Weights of a small GPT-style language model, trained from scratch on English Wikipedia.
Size: 8 layers, width 96, 3 heads of 32, vocabulary 8192, 2.46M parameters.
Architecture: RMSNorm before each block, no biases in attention or MLP, untied embeddings.
Each number is 50 + 10 x the weight over its row's rms, rounded and kept within 0 to 99. Layers, rows and columns count from 0. The size before them is the row's rms in percent of the matrix's.

# q: layer 4 attention query, 96x96, rms 0.113, rows 0-6, columns 0-95
# k: layer 4 attention key, 96x96, rms 0.121, rows 0-6, columns 0-95
q0 072:42 55 40 48 49 49 26 72 45 45 45 66 51 59 37 56 41 28 50 38 37 29 33 55 46 54 39 41 64 39 65 51 43 39 44 47 43 48 47 47 60 44 61 43 42 38 48 52 62 57 48 55 56 55 57 63 67 48 43 61 57 52 51 54 67 68 56 40 44 56 41 67 57 40 41 28 55 46 52 54 37 59 46 62 45 43 48 46 58 51 60 44 51 62 74 51
k0 105:52 50 73 56 40 53 56 72 57 45 45 48 74 48 53 57 53 60 49 54 51 55 59 41 64 36 36 46 45 39 55 56 52 49 60 54 58 59 52 50 46 62 57 41 56 55 45 45 78 56 39 58 67 32 64 38 66 46 44 41 42 53 69 67 48 41 69 45 41 45 41 65 57 52 44 41 54 35 50 43 52 41 38 55 31 62 35 41 61 40 46 53 46 52 54 61
q1 103:45 52 46 36 34 39 51 71 42 60 42 71 48 47 45 59 36 49 64 55 79 52 50 67 53 35 57 50 51 52 51 38 48 43 45 49 51 57 56 45 50 54 45 48 54 49 54 47 62 51 47 54 50 60 55 43 46 39 58 54 45 53 52 71 51 55 22 75 49 49 40 70 62 47 55 45 34 52 52 48 51 50 64 54 35 45 52 56 51 56 74 69 69 46 62 46
k1 088:59 60 53 52 61 66 51 59 57 47 45 27 44 46 56 48 58 50 66 49 45 57 47 41 54 58 47 52 45 58 46 54 35 44 48 68 55 61 44 40 56 57 53 43 60 52 41 59 53 52 47 46 56 53 37 28 39 57 29 44 35 56 50 37 56 34 66 28 65 39 64 47 45 55 49 46 48 61 36 38 54 48 54 61 54 55 60 46 50 50 42 68 36 27 26 30
q2 118:56 58 60 32 61 54 50 55 45 52 60 38 49 50 51 57 49 44 44 43 65 57 32 45 47 55 51 39 59 61 48 33 55 35 50 42 40 46 45 48 58 42 49 59 38 45 54 40 44 39 54 39 53 49 40 36 29 67 61 56 47 50 56 51 58 46 38 35 61 36 63 43 25 44 46 52 52 73 54 54 67 61 64 58 70 35 70 57 37 44 54 45 68 49 41 60
k2 094:38 62 46 30 66 50 56 50 48 43 39 41 29 59 46 42 35 42 60 48 53 41 48 71 38 59 53 40 39 55 38 39 51 36 41 41 46 50 61 54 52 56 50 52 54 40 39 48 31 58 66 51 43 43 44 46 44 39 51 55 53 53 59 58 62 60 47 38 62 37 61 51 41 55 43 52 44 54 59 52 36 59 71 30 61 38 59 51 40 49 39 55 53 17 37 60
q3 130:49 43 61 63 43 49 53 54 62 12 44 37 48 50 53 51 56 68 60 41 42 46 54 38 58 29 56 48 37 52 65 48 60 55 42 56 44 51 45 42 63 45 48 28 47 45 34 51 66 56 46 62 70 31 69 42 45 62 51 60 54 44 58 63 54 44 52 54 53 53 37 33 54 62 45 41 42 58 56 45 55 51 49 46 43 50 59 52 49 70 55 68 41 55 58 49
k3 117:50 54 63 31 57 46 46 48 65 60 39 62 41 31 52 48 56 43 66 58 27 55 67 65 63 57 44 56 54 54 47 55 60 55 67 51 61 60 63 61 39 52 41 49 56 56 54 60 59 32 43 45 63 48 62 66 77 58 52 57 49 50 47 39 43 59 64 65 54 52 47 66 50 53 62 58 53 38 56 53 57 42 36 42 34 72 42 43 57 57 49 46 62 54 47 46
q4 103:54 39 52 44 65 30 51 52 54 40 34 38 69 58 43 50 35 64 49 41 69 31 47 48 44 50 38 48 49 50 45 44 64 55 38 48 44 44 52 58 66 53 53 49 33 46 57 55 36 51 38 48 62 39 56 44 44 66 54 72 60 58 61 53 64 44 54 49 60 41 51 39 47 50 57 30 45 49 61 27 50 53 56 44 71 37 61 55 43 52 58 65 67 49 50 64
k4 098:35 51 67 65 63 47 40 34 61 54 64 62 42 42 56 40 59 49 64 59 49 52 49 49 59 50 55 63 61 49 57 59 66 59 64 56 50 62 48 37 50 48 51 51 42 61 36 38 59 55 42 42 43 66 57 63 31 45 49 51 65 54 45 62 46 53 46 50 50 59 61 48 63 53 35 66 49 60 59 78 64 64 47 54 37 50 37 54 70 56 57 61 43 50 48 29
q5 097:66 49 56 42 66 66 46 32 69 70 40 43 61 61 51 51 43 55 34 46 60 72 62 65 35 46 68 49 48 57 48 55 60 62 59 40 53 44 50 61 46 49 49 61 38 55 45 43 50 52 59 40 55 47 40 42 41 66 54 49 28 46 59 42 44 46 41 55 64 46 60 57 40 39 50 62 53 76 45 50 51 60 50 58 70 59 53 47 34 35 59 57 53 56 43 51
k5 096:38 61 53 41 47 44 62 54 62 42 64 45 39 49 67 57 56 56 43 46 48 54 52 48 61 47 56 29 39 35 37 56 49 45 42 46 25 53 52 49 59 35 65 48 66 35 35 56 41 42 53 51 37 51 54 37 61 32 44 50 53 49 19 63 50 47 58 29 48 48 54 45 53 55 56 52 37 63 54 40 45 46 58 37 62 41 60 56 45 40 28 44 57 39 40 51
q6 124:67 50 53 48 53 41 51 38 45 52 54 42 51 56 64 41 50 59 36 46 35 67 64 42 47 43 42 42 36 53 43 71 47 31 45 50 55 34 50 57 61 49 64 60 37 51 50 45 46 41 59 55 37 34 26 64 67 45 49 51 58 44 38 68 75 33 55 46 47 70 50 41 49 53 44 53 58 59 42 47 59 47 39 35 62 51 60 51 48 57 53 47 53 68 36 58
k6 115:56 51 25 39 57 48 64 33 33 43 54 63 49 50 47 53 47 46 61 38 42 39 51 61 49 56 54 46 33 47 57 49 55 51 43 57 45 43 53 40 38 53 51 54 47 45 38 45 43 54 57 53 43 70 55 36 53 46 53 49 56 48 21 18 52 55 34 59 37 44 55 45 35 41 52 63 39 54 71 55 52 57 58 38 46 41 76 50 54 39 59 48 60 40 64 51